python train.py --num_hidden_layers=23 --hidden_size=96 --num_attention_heads=3 --num_key_value_heads=3 --head_dim=32 --intermediate_size=128 --vocab_size=7002 --hidden_act="geglu" --norm="rmsnorm" --norm_place="pre" --norm_eps=1e-05 --positions="rope" --rope_theta=100000.0 --rope_fraction=1.0 --qk_norm=false --attn_scale=0.177 --bias="none" --tie_word_embeddings=true --parallel_block=false --init="uniform" --init_std_qkv=0.0928 --init_std_o=0.0 --init_std_up=0.0928 --init_std_down=0.0 --optimizer="muon_variant" --learning_rate=0.0148 --lr_mult_o=1.5 --beta1=0.95 --lr_head=0.00884 --max_grad_norm=2.0 --warmup_steps=200 --schedule="wsd" --decay_fraction=0.692 --decay_shape="linear" --final_lr_fraction=0.05 --batch_tokens=32768 --max_seq_len=512 --doc_mask=true --train_tokens=156000000 --max_steps=4761 --dataset="wikipedia_en"
Each number is 500 + 25 x the weight over its row's rms, rounded and kept within 0 to 999. Layers, rows and columns count from 0. Numbers have three digits each. The size before them is the row's rms in percent of the matrix's.

# layer 15 attention query, 96x96, rms 0.245, rows 17-57, columns 0-95
124:517533447495504491500474484470478496514510513518495496457511499465535501500506513494489485521523556503510548500526510533497506440510469525488511536419533486461508470531501474519451524462479508519470496509474496460505486514504507506486497484517520517574513500462498509485493506493540492483
126:518527517469501481446501503501468476483497491474471509481478490412447500499495527483503510488509504504472510463485514491473530486513548454464454459514518530508479494539507506504457545514472451485534501508452512521505486513495480467522485495508502496504508480516538501506529502500535540495
121:541501481484488528477522504482524535515555508481457469523495483493517507499539534459467500507526515509489520497466474524548471490513478519467533490505528519525467491465489511474519540540488489489487454478504534540495508462483548488561507494533496463462505474486479483497506525504476503477
125:458475498462498504495470477474464459531501566525498524482496507508439512501472513475502512502485506500512502480523555509504497527487467490530491493469531490478429472484468479478510524499466513470525500520489552483514482499522480482499522480519545517485497492529459473471491481493483489447
119:515469467515540480491553450491526466515530476500496530498476460494528510481494529547530470479511495545489512473473517483470479506491519526514487513461495536510534528493484506516517504523467481497489484476534520480474457494460493490511516485509521487493535505523511550536505442487557485491
125:536487516464505470542511450519474518498458486509473481486511491524471485484458515482496477524492505493474514467483540529465523491506519468481499482480503449464511504510500477485521479523537490505518511446536486492549514503477473516480535465512476523450500504476449521524478509493452536516
125:507485512509476530527498479497524540516488508525477517482543489474481471482523513510495557496462466518482471487501546529512515531481495532524469498499529476560503494492458483504499452518475479459458532518477497436542526538507510509518487486540487505484528510466507511491497488486520484452
123:536515507454509532505465511448452475505482474512486477509474498549525524489535461510509483491472555487513476526485479519465491536496511494540518479520486531524488503466515497534465509511505522477468509507510479451537509518480478468502517445510480526518490510505550502480479498484447481502
127:479502544528498481484483477478426458492495489540486514480518498497507496521523495528499526528539489494497507492468481501536469478501483452478503504503505551496496569520518536506512504463503492472537499518496569499475546494473505540478485519493514543526492538482498458489477512522501513490
124:516463533514475508490479528528494516490533452501501554487482420502502480501525531465496520501525527546475465519515535462498479516542519468494479497480516504493504513514496497491529499519494499526476504451517499515478475491482506521527530477528538503557513533547539516490481536499496470506
121:481481514485494492475479496517486501522520426500518506519481469498511548514470497467544476506468487520493469484514497496565515487469524522478565479530473497526459428512513499515552465464503474518493498501529505466522517508497513524509472503514473504504509478466495489497470488464499530501
124:501461545519477532500503534525466541498543499492501490478525495464471457485517496485482516489512502521464499496536543513526541470472521513529499511501486515466484498508526480499516501483467534494538500521502526491468494508493478500465455468525492448528454506486512544469497444489491549470
140:531504501525518474473480539494499498514497492499440455483492510443515479514464516511483522523495516465487500489529450529527502520496506518511499484478478540496454484536466513473496526532474478519459518489520503473478491504556498501531471526488473540487503529514510492543444479527495455513
122:505464477532511486491440496490536497482465505548503523495457498469536497496446500479524466499535490500524493510487530538511523516505517438523475533496485486528497521495518489484462498483477498522511524517487522493468557491515532484504544508511525491449547509445513495494526513503497515539
129:479511499516486499504458475527520492473472505484473465485522519528491523510500543465466475542458504516517470480497471510474490487511501505492479502494502454509502475533558521526521524482456519504517484527526489512494514498550470468527517532479485488548470533523540515568509504453496501466
069:456524551474485495493518507467492506510495509539533526491494501533531533484540461536480525524502495445546518506473464493521501467520489494498522479509512531485507511530506530507517502498506525491514486543482505498485514491450536531503533455488539516483441487520502497507479464545452530487
056:470510529474508517507478484491507462520514502531530493494507502491534515528532509510503552463512540495522476517492492515479509481458478509487496537486461508497489531547514541493487467486504507494471495477471489513518510541510492573528545543521484482493518514471488477529450449550507464514
062:529496484507516494498489516498468504510533516506442499493506496526504491478501500520498458535488460483493489518457520481475524513539488527486528511499459498506516490554525552547491490511514490502529513487508511568498546479479486484483495479470476549482460477536557565489491474506490499502
067:500498549477487466509508494492560478529499520534495514485513499512520522515513484538528514471526481445514490519454496496495537523503489515505529473489507495504482501545502560471474523482525491514481494503463487503507531512472463538517527496449533488465481518538510498539480442530464474497
062:431509522512537520522512476449511484467474504512513466511497527510524461514520483510472538444519502467503510468495454471509507479504480488519496553515521519487486545524512532545513472472508521507483492496482511464493480509522468481523515480564525463510485497503499479498497460539488496529
068:511492515480479525490471554487499507474539488490454435498535481517513506482519507476464496518550526496488513483503496497540514477507503507458510529490480533456529527551522521545488474550476488514501457510507490530523486515515522513497525508514455480526470480468529526471479489521503542495
064:535486502519497488508487509498494506536516504510431524516475443488500520510497525483468494488487516518527513479479496495451486481554495516497522490483471501460465501566458511473517532507490463507527481482495488543508530480433509532469510479487486521480480520495532540522492477510489507446
075:443469533526543509524496512488484503479460502517501513512511504498499509515533494530490503445520478480531469499483495521476543473483508489576500534504521505511487526534532539504494503458513529478502535510496498487493517505493445516504500471526519506489480515510521545537466456547455506522
069:499570499495471470493461522507494495524490501530500508525509486536496553531485458538511474484546494485483487505480478503489462501535459514492511489520472517505513527504500522507518462477542493470553506486513511539468491498519444509484466515471449501533478513522525532531534489464482503501
076:424519520504528477511492491488525453504502495501536509488496518476489526533528525487549514448526469550478504502521523486510500519496513464529468512499535484519518459514503495534472465466512524520502533508496476477498482515479519511464524457539537504497472495452477484514531516520497537528
081:503530508493503515515488527474526520505464514490475470514487485513512492490520469505498506515512506478570523480459483467471548517547462516509512511502506513486503507595497500486473486524493487483466476464471503476531542480529456502521524472535504489518455500527523511502485494557490490512
087:536525488430480497475497534509456526510527478498466494496514501507487508532449473506467502540521482479507506505512499529489521516516453535451522466493490511503511495473503507515566498499537495505526463501499496529528503560469501520493493520440492487481454494507524500513510523485528541476
087:462487523474515521453503557506504525481481492509527468457497512533488472523495454468521546526466485469499460486511485473536564539501497503487516524531495502479509501498553488525515488545536539532498495478488522523509503515482509486528504468515524510486465505513492486493504524534468507545
081:577506475472486502480513508538500513486519501563517448485522492509475501510483494511488522519501489469499495479506511527505519500473496511458505501488470500521522475437499480491520452559519518507530441544498537556494484534481529490482492499478497495494483510508517497502499460462529514471
123:520463494493526495494501493562503534475490501530527459489533471483486492499483509526500475476515507489501502498482541501508534499473496511527506522525433475529529482429505513492483433554487511542484455513533485513493496487515505500451494515523512458475493471494526480524526491482527500492
091:516510444484476477502475515495489482540543506466470547481515488527488479487463504511487480489478546495475537570493517504472451519523458526502540465478500513499534530473487549509525520491505472459523538512508482513490492519478484506526528506489435508497513507500506514470531490494520488504
102:526486481493465519547518464455471522510496516466496516462496535477445462521496487504504532501502491554497520452501525466512496498478489477479518497487492467486479490517530502512478534513483511469559485523515518470534491481473493533451520485481517529497501515537459524499526485470537528464
124:442478497472501523465492521557506513517515470499528463522504479529485494489523549527506516517493548552477479501508537514510509549481502511560529516518483517502508475483483492550504467490493533484488509493512499470517477515530444533500475518535517513497518473466459512492495534499518492468
130:424489501507488465470476545504509493490524526480572511510498508487510478523488483502518501512501469459503479486509541506524549507500484480499504467552453519504536490472526531454538473556536478519492512493499530534494514489475477498513487488480458503501497492525531488491509507492485504547
117:558503455496455494477509519556499515442495527484517491500468509538495511542512451505525491476492504499509514473508475528519474495488513467509493502508505559511484491462514501496493508529485483513472530448552534514494495514517475516457467508492504509458465505501482462535488531521457510510
122:495467514485470517515483478497472479507513528473530501554530530484487543508502485528504514468446510499532503520517560501447495486456487494499473501505518541504491475495477521482466523485458513458501471486537490472511516507437453493496453469479494500505515491526505484516509499505545539514
122:504536467493490507539458472496549486526478542511516471477542509500521518482476475503469454510478483482472509474499527513546533486466529505487534493482441481508477471507486485491479505500512491507526485510500520443499491470508557502511457537532503524531485494486496510525457459477474497526
131:533540513515534510585522537508486467478475478466473485502488501488487507522466484526503478506525481513518504488461465440496522519530490553467526461551507517517490487539485495555517523494495478510512473517482478473506481496510525532499497515500516528540488504514494507500509448482507517477
123:515510532531476540490473501471485512498572505500505493529472442439526486516513471503466468491509526521505498533502524474515490502493483512495545502507524486455531463498469456509459540474507493509506510502501530482511508494544470528476493484509499483552518475467521512469522501508540502461
119:550455530493543465490501536509550508488496517482511475484510508495492531503495523507509508508507466517502445501545518504511467516443515490518473481480496490450490523510494513535526517496499491527519515520505512504485450465503564483480488528492506443503530476533461549492513453510490495499
110:513470468470508486508512480515479483492524474470493499513486495505474505492485495489483478524463521489488452520488532472472529527511531447458475461531463537530522519502510515532471525484513492472551507511453553477508538506507490495531501470511500493542494458467535534454487467515504514524
# layer 15 attention key, 96x96, rms 0.265, rows 17-56, columns 0-95
120:500507474532463506509489467504482527497505474509465497468551508494515467502475508495470547488500485485507480514500483517487466517516451478529505508433506474525563498507498518549542481529498456491505474543505476509505460518473482517487443515522523515495496510512536516491484435488520487496
133:489505551497528511462523486510505481480522460475488489483503481459504490494524513483461496477500541508491475469457493529511474550505509486505508476548550528509464457464496496522507530500493472487534492534515501522508502534469510460510560499497497482494543492451479486484467546481539497482
137:575501492528443454476492533511530450521520511494466511507537487496561491494545516474481480499517446546505476479485534470511501466555492483506509487471518496505473503503473506496512489481470476513490481499487514500504529484461538504491472516479490456482523539517510494521493512501478515484
121:484526458463498515494466499489495519508481505498493508452466528481456495479545514498516527514477514492489502483528537540482467510513463552537528498524490495526487454488518492478476532473496519470549534522487516469524516535503489476492507494510521477483466503526471549466519522553514468469
125:506475515525502455499507448501505480526530542534475499492466456506499527486495507511530461473503507527492492454498541545458476495494513521499514470480484553495508482532494511487501509474494509493498502483564527492481467503445483465495518476507517489542473500518480521527469454454524473511
130:513500502495494467495467553511484516508486474523483521459496482488507530499435526498504458548545494510485490459501492496506497493487478534497506426493477485502487507498500523495490513500530495452533544479483492518477524505485540511484494454479519523453529504458471536544492498530495539479
128:519500521479500504525512478470503546529494563515532550490531476481480488483497511531517537509495517524518473498467549501510514519482463509521484513506529469543512495433449477483482487474499510470473501519503540438521503506505514503499509457548528474483482515473471489502518501486519517531
120:498427511482518511496485513526536477484509472512504481500436472514557494489500461516485544518529534498522494514484463498477486500473502528515470476501493491501492526486514505475493479520460481518443522543500467489529519490456468488508504483549507470519528522442494490514484482521461508508
129:420495533486554511513482495450482520494495488546506479502505533501526516469513481515486532509542491505563488454505506490512506483503496530481522558512509520489470527501520541502505479499497476468516472501507552483454531502528486528517501510500492514525519534530513507522519532452507507484
127:502509499512509480492505533489527502517483485512487506490469476541530516517534472471478514509520506505506523516470467507543485504493488525510543507489493494517545554499502494505468467477485543470516480454497455514466454500476513499513566494488521483548473506559518533490512551461539488499
133:480465520453520477505487484480471498495488491506524517555459504518476515502465513479497476493584489490509467458489490498490536494543494492485517510475512521505531506507499470500514517461467505513490460526506488521510470477519497520470477526445533469464487487478518512459493538527502554528
129:482483513499471529546516490500516497505488502484502493533518505497479498493536484513444457520503475491523538513482514561471530496473515458555478465501513501456485511465517465488496485476485479491574521542524542501479496492499504494470524473493495476499500525498488519481520508473531557457
136:533539507508538509489516508478483481525500537480471452483512473461504491447491502528484500555481503478504492455462465521506480511507494477514521477467486499462531506508509554481509519470492461529493478485473481531531503457539494546480504504500522499505501518520487455467515480534520452529
124:490497497560520497491496492510505438492462503518527521503500497459547512484471515460493497521538462512496530497530491533525452560507518509546503516551471501534495500491500484492450512492488550520497487527508537489515534494513521504469443492485497549517493495476504470482477499478516493508
127:414516479523520536499477493528506486483522470522539510505503497484501512495543490513513473486498477479527485504520478487493507461509484505517496477489487515517479484465510523494479505519482491504480482533451463513494479456497579464477516498457529483461531504485527507530547456497503456480
061:558514466512498488570519532554513499529512494482526543501499493449468455499467514504560510449494524497494543500542519488516487473495507481517495508525502490476547498474478503472500501469493485505471494487487530474532482486466490481477491521504488471500516510513519472478503477457516455515
046:491494545503520479524534463528482491498516469473475481477518483485552515498459526488484439494485499498476485539530492530483487500550536497518494502491480517469486459527490471446488473460509500484534494485541476515500487498512506500522525481489519526496482537477463505521533456450466530485
055:504498439534459505524453481470500497471485538488543512516475503493474529498529524483509527493477515477495540543540489430503514490464463466465450473506470484501505495448512494498516477486529464513521515531509528477489520471474465471516487514476491457510509504500505486479502512485490494520
058:541503492496517551481504510463517556447482448484500485552471475533482495507512511472538458511529486525489472468536495535469542520481519513532485523510466493480523490516490530514516476498508500530486495516458460517518525496490475493513505508480489534491501482484491508542465502495454540525
064:455519524468505506516524504522501485547539473437489487505549495467525529500494480522469512479485500514498460467476483573518471494510556478533515501517518518514454500532498478466497510516494505492455500482529473521520500539537501522533526520495499520485504496488524543511483500519509510459
053:454489466506515506452484472505516509478454539559463515517514520494532500466496523502468509523508495526497452487449498499481550530496461538512520521529472522514476513493467481482496490500519475495518505538495459515501542504472477512472476514465543499505528546483514512479476512455505501491
065:521509467513507513505480488438489533465469486506505505515497474597476521515516517518505469468508465501493481506477515470471516526478467530471491510532478502477541485482545509500525476508530471496490507551512518547508541502513494487520508514482535517494510509486518481523502471512477522561
073:515484491467515514476544505527525515496490449469474487489540512508555464506472480505497483464484500525486452482496465540516499523523532513539500509524526501522470482552479482474502540513500540506475490499497498528558516533521498511517519531507491559462524488457510508506489513475499534471
059:506510530482511525535537502451483519495491461470498497527455514510564511495538524508513524459485510487505513523496495504479495507514530553483511530492514523445466502522518499500507501522495512515454482514487449485532492492520506503515548535510519510454520485485430534542496480524479506518
080:480515527493504497516513512498502499521471483455534507500545536477515473511494471500452497441518485481499482489489492526496497494530554510533538519535525482496446451529478475494496511486530542499463482452485471481562520512509493505539493530495491512485529462495513524480538503522534500474
073:521476461532527496468488487489538542494473490555484432473507533530492508463499543495533493526492473485462532470527512509467501526451495519496495555511460496484497469492493510480475506520479473521486532508513478497528507474515508470475501518506491495531479513484486512449511492490449461499
081:528526490517483484494473523520511455513513520517491521449500491491459487500510504460507551509468480466536548523507488458482498493507467552484470506505452491469537468491499537491485483505512478537552491514449544512503492532491486478438498486513498504490486492504536468505526483526490488532
076:479501524515456491468469531476511502534483511469554525454485516474516454484475542495526495480507492514460494538507529486526473469501549501502463497515493479488513485465515507506483497457484520472501484483476503449455505508507467493502493496490482469524501511515498451439516448469485518472
089:537486500473494475455468505499512434503487475494485499487450476515492510512479477500506489521484518471463524497491512435487528514489475491467511485524455505499529527466538524487493487501487457515533503536511539520500513494461527490473514502495478483515430504504552491514500480498502523564
098:497496537540469502494503482474536471504517510494513516510469484455497547485545510518472497496547491486480534513496512544553510441523545510492428460489503506508493484476542450484501502499524504498501499491505540493458522500519458459503491509496507479531498498483520490524505490448482524488
113:548450493515488497463488514487486463510481469541511481476484482516497498457496557515530478495511505527503547476505522452503518492444512496489424530500459490497510504483520480479494503494474460526478513499517495467509548524506525478481522480502488486532457497485527496509528470514524506544
115:422490509516489506507526468478526505527498505505472481455512493488455521447508479461507478502497522524457482482503533485505487493453490556482515526507530492517460486526533499450524500466492485445486512473502501490456519504516516494480461467492502522478495512480459526494530515471484514469
119:491505461434489476555522511546467477501505536498509513476501492528530503509472464531494491480516514486549522531474519502482515511484501461549486492467474483477517483472531495520526514490540515452529522521515522501497484509507516541470514490515529523462481526493478557521474467512534494512
126:546517532481541501497510521522498482503492508475523533489502514514498499547510488479547484495502512433518511531464493489506523497518521480478527475543524461533497485502516528472515494465525502482483485517483538516504514517538552539550499489453503508497506476538510525503526486452560474496
110:569517523503473497470475519515515499486500499478501467495444499499535456535477502523478508522503513467497489474507479514504476513520512487486528488535485517483478485525524487470453517488487503468523528510507540551474517489490489487499464512505457457497503514451522504437479522533471534451
107:525460542459503527524517438498542479506501497485537494519490508504463483526481487488515510498485482499505452446494544483449500489477518450493519493531526505519454504485479542474492503487490520524522500513537495519509484495496471491507545451531511463466527482460486475499496497524493525464
117:508495513497494556506467448480487503528487536511510512519555531473486487495534529553520516542510500468501510515514530485506504523513511498466507519484490471507470466476495506495513515536516507539478487525459541471501477498541478499475444517467486503518475464528517512488504473577500506514
111:447528462481533539512533507485489473491500499468480490514490537516473494496486552516526485464508498523511510451473522479540472486513513495443520506507498494504479526535501491495534521498523458539490516420493515488494480460498462500483535491512529497514486499492504493488525489541476503557
110:559505516531481523511501505465553488489445470501456470476520507520507490485510514473525504519456492540465490511524534506553484483514481469513521512487480469482543480525498488525513523492461474518532566517495518518478526504505471506476520510522530501513475526483543456463506501481497506500
112:517554519495507476483503488490518454484546510485459473483521469455462547490519516512494450541488497500484511492521519501478532499496493473514447454510512532488509533522503494522494570521489513535516489519508520477484476506489516496509508487449500505469448474455492505460513482525520479498
# layer 15 attention value, 96x96, rms 0.367, rows 0-31, columns 0-95
080:484484506515445480491503560522486530479485544471453477465499456504477528535473432486474493489506491483524470522480481551491512513521545524493492474471522496485483493530500478495523522488540466514513486521488527541509514476468488508466463494467498530525513524476482506493483475478528505517
096:505519502481470474493505474499527511538487498487535468463524484527491501508495553433493482557495465515469499461543501474471513535522466523511538505508523522523531490485491522527498468517494517507495500498525473494460479560491510503482530491476487515536460522513492522511450533506481491542
095:465535556478465468499492469484508495519498486478506485500474527491503475497497524546489525567501534526593502531480482484507503496488502495497454531506507495500484497544510484483486518500495453497520533480473519484480554505507477453502520465486483539497484526531516508534509496520485526499
093:492501478505512474539483472485513511537476531511510501485442535504527492477502502486498525509505455522506457489489515538468493546479522537525509530534487485479521544513476454485478447481519517512516502510538504473482529463542541512528476498513448448532485507514475504510506508511536475499
087:511537516503479497530513535525452502524528496516499519476526498482515491469495501468547468508480454526536492511523477511468462482530516450499499456490464528514472491474506493461520525534494476522503532530545510542538514472512530529504467484508535514454468465484497505492473477516533493511
092:480509549479527460487501506513503509492535508551457512528482469544501486495510542475479449464440494501519472527455497510508478559522490510469505500494464488481509495487527506481477490498511552486510503466503496494512506439511513530477540478486516488498482491520545467498503462522472521501
098:519469457519518455485505525498517476478460484476485482486496514507548504474498495506493481509466525533483495504547494507496479523484516495485507539526522460512531530489464562496521514490542458483489493474547504493508513522489522495553482555457557499479516445496523505523502506497527486502
085:502471519507476504493536488547504544464489485523516487496542484496469446460493482520509504482523502490464552477530490475544504513424501517499508465527467486458533525499500524499495519515474489487463484496481492520517507507486540542537480511532490530558522521493513500529492523530493509498
090:510452483496506523459443571494569516492503517496525474466495514499492482506458553509529503502475518494472514508517552495455513505466530557469474534491496518488509523502503503470495503476506516527507521539485463541488520477497483528501496539542504500508527496506504506540502487490509494507
088:486493499517487428527504518528508490486490481447449486509519502510467519558541480450528524530491492512495527471466492507488502527452533497455496492485500484525501473465519506503496524511502528491521514531489530490454449479510515484522495498520442470475508480492503486530481498510520506547
100:492484493513476496506531469453503506442475456548459518512469484555519529496500489530503486521492533500466520496548496537516472474522476530521485495528501529547488515520521522499517513527514522515495484482511525461503463493514523513484553493451469487527473486465512545492481519499499490472
097:535513475528462492495500512476560511512506523490468497495500489457492513554504518509448499496522514475503465509512515464474489485551474525516528527541529466518493481512513486492517491499519514529529488494451522468518545502488550490483526500524516508497480489464474542445457542500478514503
087:473483521533507453505499489535546490525449483504479492485480463495478525479514482530514475493553469471517495473471509545484512531522504490510547461459503491509518519474493485524521476493452509501499454454501519533526557488522491487519506512484537510520529490512499517513446526497463502496
090:478504510485497493529471510513449536485525504498506492513502482489497519473497504490494514504539516529519493469489535520537459543494458489557478490506506482503485483465448500464452484458477529501500512497527541509506506449511516479502485521549524494555499508523514491532543563511491485529
100:515493472496457449532476486490504490471436552470477526486484511484512498499489504454470495475515514537502515517512506439466451504515490518489517525451501545497500503518507481442540505492509478479513491488502518531472512504513485507492466496569534489494501483531486482492509482466482496532
089:465531517466511502492517498483509508540530500503499533495511485510510501522477495521463463461497495548489518452526475545480506521469485524496525477476474503480506486510499529467513466506497491450472487538473503493505508493523463443559452535528488475481496440487539504495485491497539469489
094:466505515531510492453518510489519522513500546505495516502477506504471530500521485549491488505539503532465467457513533484507470501512483499550521470520457458499498492517510504509467483465491497499523537503484441549487476514482488498508469467494511456521452495451536474496535492459471509507
093:482491525485514498498539476481514515534501534480484496474502466487535510472490514460547519518509536534498528489503497511471507520449508512525495508521505478526492451462531540503533499519446489459539514559467516492517498483479485534534530499474496565511475474498475521513506495509476470474
096:506508519432487544502458484542498506489479475518461498540454494490541515506478496492544498529481503514480499555452507506514504510526519506472512542491490501482491476511529568483491506455488492544503523511500457517495532508486491518531496511464488524499495440516498498545488515484490500526
100:539557477486485494524514506565528531502544486488487527516543546548485518460502542455502505502486508533537502494487496477514528472504519512509521485492505496514450498481498527521499472536508488497532507468501505495479462515519430492490522498468502547505504512518456483528489497501464491501
095:510470466468555482501540529514485468501520478486533471500509494521506505493505500477508524515513486508493531491514477439504501543499494524499495546530483513480507491506494506489535498497490480437502510444503486507524513391501512515515510513494485478501503498470470460539529531482529486506
094:455481461487476522468455514491477545479531466497498489465497481466515480502516493497528539498475495540509530516536482556511568458504519506471490473515490499472486507473523548523533511488504510497493534481480520494518483544490529476509481499522468499535505487499505433509474486482505527489
096:494538499508483508481513488515511495477469469456488465486508507494506438491466510483487529516480489493512517519481547537496527517504485478533516508503481488522526484440468478526534525508525513486491467494479488496535494538559519507488461482459438449493498529498507493529472477459464481493
094:505463524506473492458492547484472483457521488473480486537482503513499490500486538508493518508535484524503466498535507497476471495498545449504489478526486535525506497526504530539542456550450492488516466487495510502438498471526526509531479491505451503503531514503530467508522475473469490506
093:467498466484517474500556475581508508505514505483520546524462497472479489485500475507462544496514497502510541509495504512486483474466519551499485484478507492522475496505512507511520545546528517488534508513494528476520483518457490515513480485502507509501519495501512475457515586503530505533
094:546511492523481508488478505535520494542488505534509496492507478566481476538495480510507475500483471481488503499493515521536476504523527496519500530473463515479498447510497496444560505484486486516490548502490538506481522501468528484550543517501483436497554528482492467467504506507500495483
088:551506517467478501499489504495481445498535533523536505471516499532492504517525515520471514501528492482503467477470524486479511508492479547516476542541465511477473518553494521509554521514502525507470534535499512458500472521520481504484485562477533498478524462484502550498509515492482486467
077:504518495497451518498506510534519495504494512525538496477463544481533509492509533489508538483493514476509484489508470494461532495488516472499503485490498562463434489485502488473480470474519473480513506474440487453452493523466522495491484509469513502500511457457495503508552562508490517504
086:511524456503473537540533476437492489514481483535507514493491517492531514464503512528490499533502488502577532511497500506523540507526554489495540552492515511562480477514479497460501500495497485474527491494495463514501516521455499462519485496485508534537523531480507528506501527517517481491
092:502528511495524477508498514497492491495522470464546467509509517499526525494572479499479485499490473508474496503449490473540457512473471489504553510490480547507443537512491521527519478499553510520479495534501517540533497516490527486487477491489474495502465524491481532476532485560467508495
087:478496498522498538528535514506498524443490469487496484465493539487489468517500484504510531428517500496529571521499432484514507483499487501485502479510468500503469516512517498538467499525441486494532489531529498500525500532473506498484533482484500504474531484474527503510553531534500477483
087:496487503462477460497492477505541514509449476492490528520455512475488470495509526483488505512467481484487538521468483495482547482543504470536487466512480469478499484454497521521498508485534477513498535517491531503488501492501444499432498523461490501463558542543497503482511517523481481514
# layer 15 attention output (transposed), 96x96, rms 0.511, rows 0-31, columns 0-95
087:496514463528518502480468464487511490524517520531534518541523462506436470506507512519498534512465514465548483472500486477483502454495479477505456474517517505494502524437507484477459499488478514505490493539485474494544487501533520494533506457501455478481524534509462475521511528507479485524
102:469489511525531506519497507494551463485521464462474495462458482458483524458547481511488497507449470484550509525547498577513508489469507516507503512473509508479499512531514499516506523493437498484476500493486490530520531449513527488483459511476511508539510474514494500484507510499514491487
097:421498491515526468508476505534517500514547495501483457512485506443503493516471495499476460464509450500526474446506490507503467501512510504507462535491514496529485496497529523550518517521489472543486476464513475511462473525482500548488525494510495486504493519493539500481510465520512457532
094:483494524458494525532506542492513444496510485512522472524457516518455537509507473500499449516511504459497519499478505488498514475517493469474504472485512497466500516489493502510503533502474498505525533523489476605507479501481464539498560498499546514492509512506490474482532505463511469507
087:507514492524476505464462514450473469475490474494547505482531483509497483511519474482528534448460533497463492493474499452504471438486504483501505529522540543510532500500511474473559478504482486472513484473523528492476481510493526484517520529491516495489527502489517502504476470470480447534
088:467478552464490505505517544503448500507499469493536542486523486484506499490491492509473510510511514497455478472474520488524501511459477456499490515517538473521515563484478501495500502471492465494453496552468494465518538517485537520472511458499516516501508497502490475465497543450527509534
093:549544505502453490496525461469521506515500523514518435533524539509487494543530488506516492504521499518478558532505526499454508481513494496504508491496522490543471476510542483508486516484463505471500524525475484493479494489498495498458476514517459464486499493501467517414528502474504517494
091:429487459542514486519491500494511462477476454547487504472484540513495520514498504463544516497457525487545461501475525503464503515531501495502536509529517553522488461481534480481511485477519515485485471538508495504523503514502486446455465508476500503528504491526537494491503531483516499503
089:548505526513528529513518456495483491451490518534517516495518496486518513547535494479497443473494479511469501447474502491491526541522495487516485527481504473468481472526493497518514516491507544453510528492485528550522449502473512460501496466472515482487522475517482487471525529528537504464
088:531528478512519548485507457465506505542506525546472445459532503485468517508510508548490470496465468529503481529528520511528515523499532471523451484520519506541482543515495524477501454505523481504480514518518509509499522515509482523474484507481500519493576490535472495483510503519484485502
101:451518522481445513506489542484527503527479518436525511511488506514507488472516511539474554508470508506502458469512517533473508506531481516464479476500505456507470473485501485512476450487478497523487550511496489500519527527516465499536461537527481521475471446500522487477498529505508500514
102:540483530486531495483499524486493461480528484501483478529454495530494509476507525548519514496523522518518509441533476495525504479475546526473506475477478522487477513514523537504525503470483485516499527498488497489434514524528451473513547500483462474544463483499519539518517513538513515525
096:472506494466453509531503516479521521497498512493490471500488502466482497459471479504488524531474500470548479484521506531510533487480490520477512483515517491496537509461456512502494498478539529452521515516521491455526471539547538475450531507507441488507510504491514549494553528503493522473
093:449473549519529503485523514484529498517472510500488505541462500522494497484472501509523468496526486458480532477516492479506512479493508493495523525536474520485520537508468521524497490548522506498541437486506448514474478515510491496482507512458514510488540470526462516480455477446486550511
090:527457557540547515473484467513510465490494488470483469493532464479445449519489518488505482548493511466496479504515488484481502501535530479447490460513465510517470497494502475495514525470517522532497499495506520484475499522479496495506501561506528471500481477492473518483567492511495522499
089:532506499501474522516501524505467477485467477528490482464513504488507492537533490496497552524486486501477489515491492443527500467506473537449438501517533502465495538506528502525447510503533515530509467535528504527523495489506492494454474527488525481510521518476538482481476545459464516496
091:430467527492556503505505487484495475532485531492512473484506496533509486467539482463470504542509484525495538518514498503504504488478485488478495524512536520495445509520524535530483534490491529490496481526488534455513489513501531475515554505530519555494513512444497493523486544527506520487
098:461548488517515516498471527468481474478511439471490500491465532541531508524533515486496453485481487515492452495489462489506508488568514501475525518519503499514511490547499538513502496497510492495486499494487439527500480531515522491483448539467481465475523526480484507464491517547500498510
096:493487512557470529515510442487499520528507542484506524511503476428508468529507536489521492513469495512469496503538491486482523500500445496498474483482517479512529541521487496487492495507483513476509525526448486489513494527437505478492484428521495475512517514484523521465481504539497477476
101:494512493492538544484490480507456444552487467480496522515483482458543527532497465495477485471496514496516488509493503544500485509502533552502467481532506480512496505479473502543537482511495505485488518508519518480517547513468517498483489540495490465513461551494540516510482465453539523515
095:520508474511487482525503472475459498499466523522537498489510498537501486466524520487495439490464527487463529517546561511472483470486481506536500479492490488461503471482469496547459474506519484509492481514501472473480493540471508506466521469533534513519517493496465496458535453474511517481
091:544498472571497531490530457479501519485487543486492526547505495489528523500475499452463536477448464511484458474484476477490452543495505492535477495509486501521490485550480473479471535493460513500507494476486490511504486532520469519497477519492507523496537501499549501493488474526519504511
093:526485519496513515486488470534516491511486456490489462525474524494513573470502443509516457494470508511527462514497486499491522476517513471524512520551531452523503500504548513464481492455532523485500498498503481529510531486490456499488485491554506516531477524536527546492475476488484507511
104:525509472556513510505514467526485510529486547490537501461552539466487516460522477489493523459466485504501466508516492518487528486479512547553473521503490486526502501475500486493463503524513513496504529547533526487483454523506486474491509511526508515449498496455491500463507491502556530495
091:447509482519468479502459487458506498504498496539486492512511535506488520511484523496469468519495529531470464508487499541526481514553564504483501500501520506459481521512488503474479498479490493541493445444524492536458536501524459499520485514432474505512515526481508502518510493475493501471
095:606458522497524458546531484452511487507530497523526492499503550473498493490485517494504506504486491513457503477498512482487554519504509490485499491486516500510535504505496539535509468518507502476513499531513505478518466465529506530489487469497491530504477458468491536506486511473470450482
083:544535525496458460468499528500485462490517473510495521481492509495527481496526515484510452504494462538510517481541492525473492514492484554452454486478528485512536516519529477476457483535519504497519472472481499541515518489476482482507536490477494500458442483471512454530503519512512517488
082:447492503513515445502525476490532452491514486538490521512517468492497502514472488498546466536492499530495482515536477521517476535490542542460443473425469526487523471501514515488465526501483512509467507481528540508501496526496479506491480474519501493491497509504540501514500448505510471493
088:468492503523487495494516514517532480496487471495504471505482560488487498537480484514521487494505518475485508502525430490487494484489484515528505467502496457498497447519496521525482456533459487540510524489471511453522489502546493497510509500541469434507476511460542543487512512524479457467
096:530494489487496471488495488507534510506522523484466545457520518522437461492499498516515533472489525509535510485545510515503486506490481525517475509489503473545494449472469471484488506460486480488519487528461503477494529509489440480491545525547507509520508484482456491510444475465491475481
087:456508479529459487528488477495517562509484509532499486488522494541488515552470496535525508533489515505497436498480509502501488528472500526482488511451501565560478471522450465537507489489540504525479485463508494494490472493531492475536499498529491499497502504487525508513463493525522487486
091:484508506507486508456513516491514492482516485506490485534495525448524517496488530527496488485518506545528478483482520519522440484542557507500478530464515502512540516497457452523540550489498495476474465422499490490501488505490521500544496474555493500528532521486508501500499493514539501518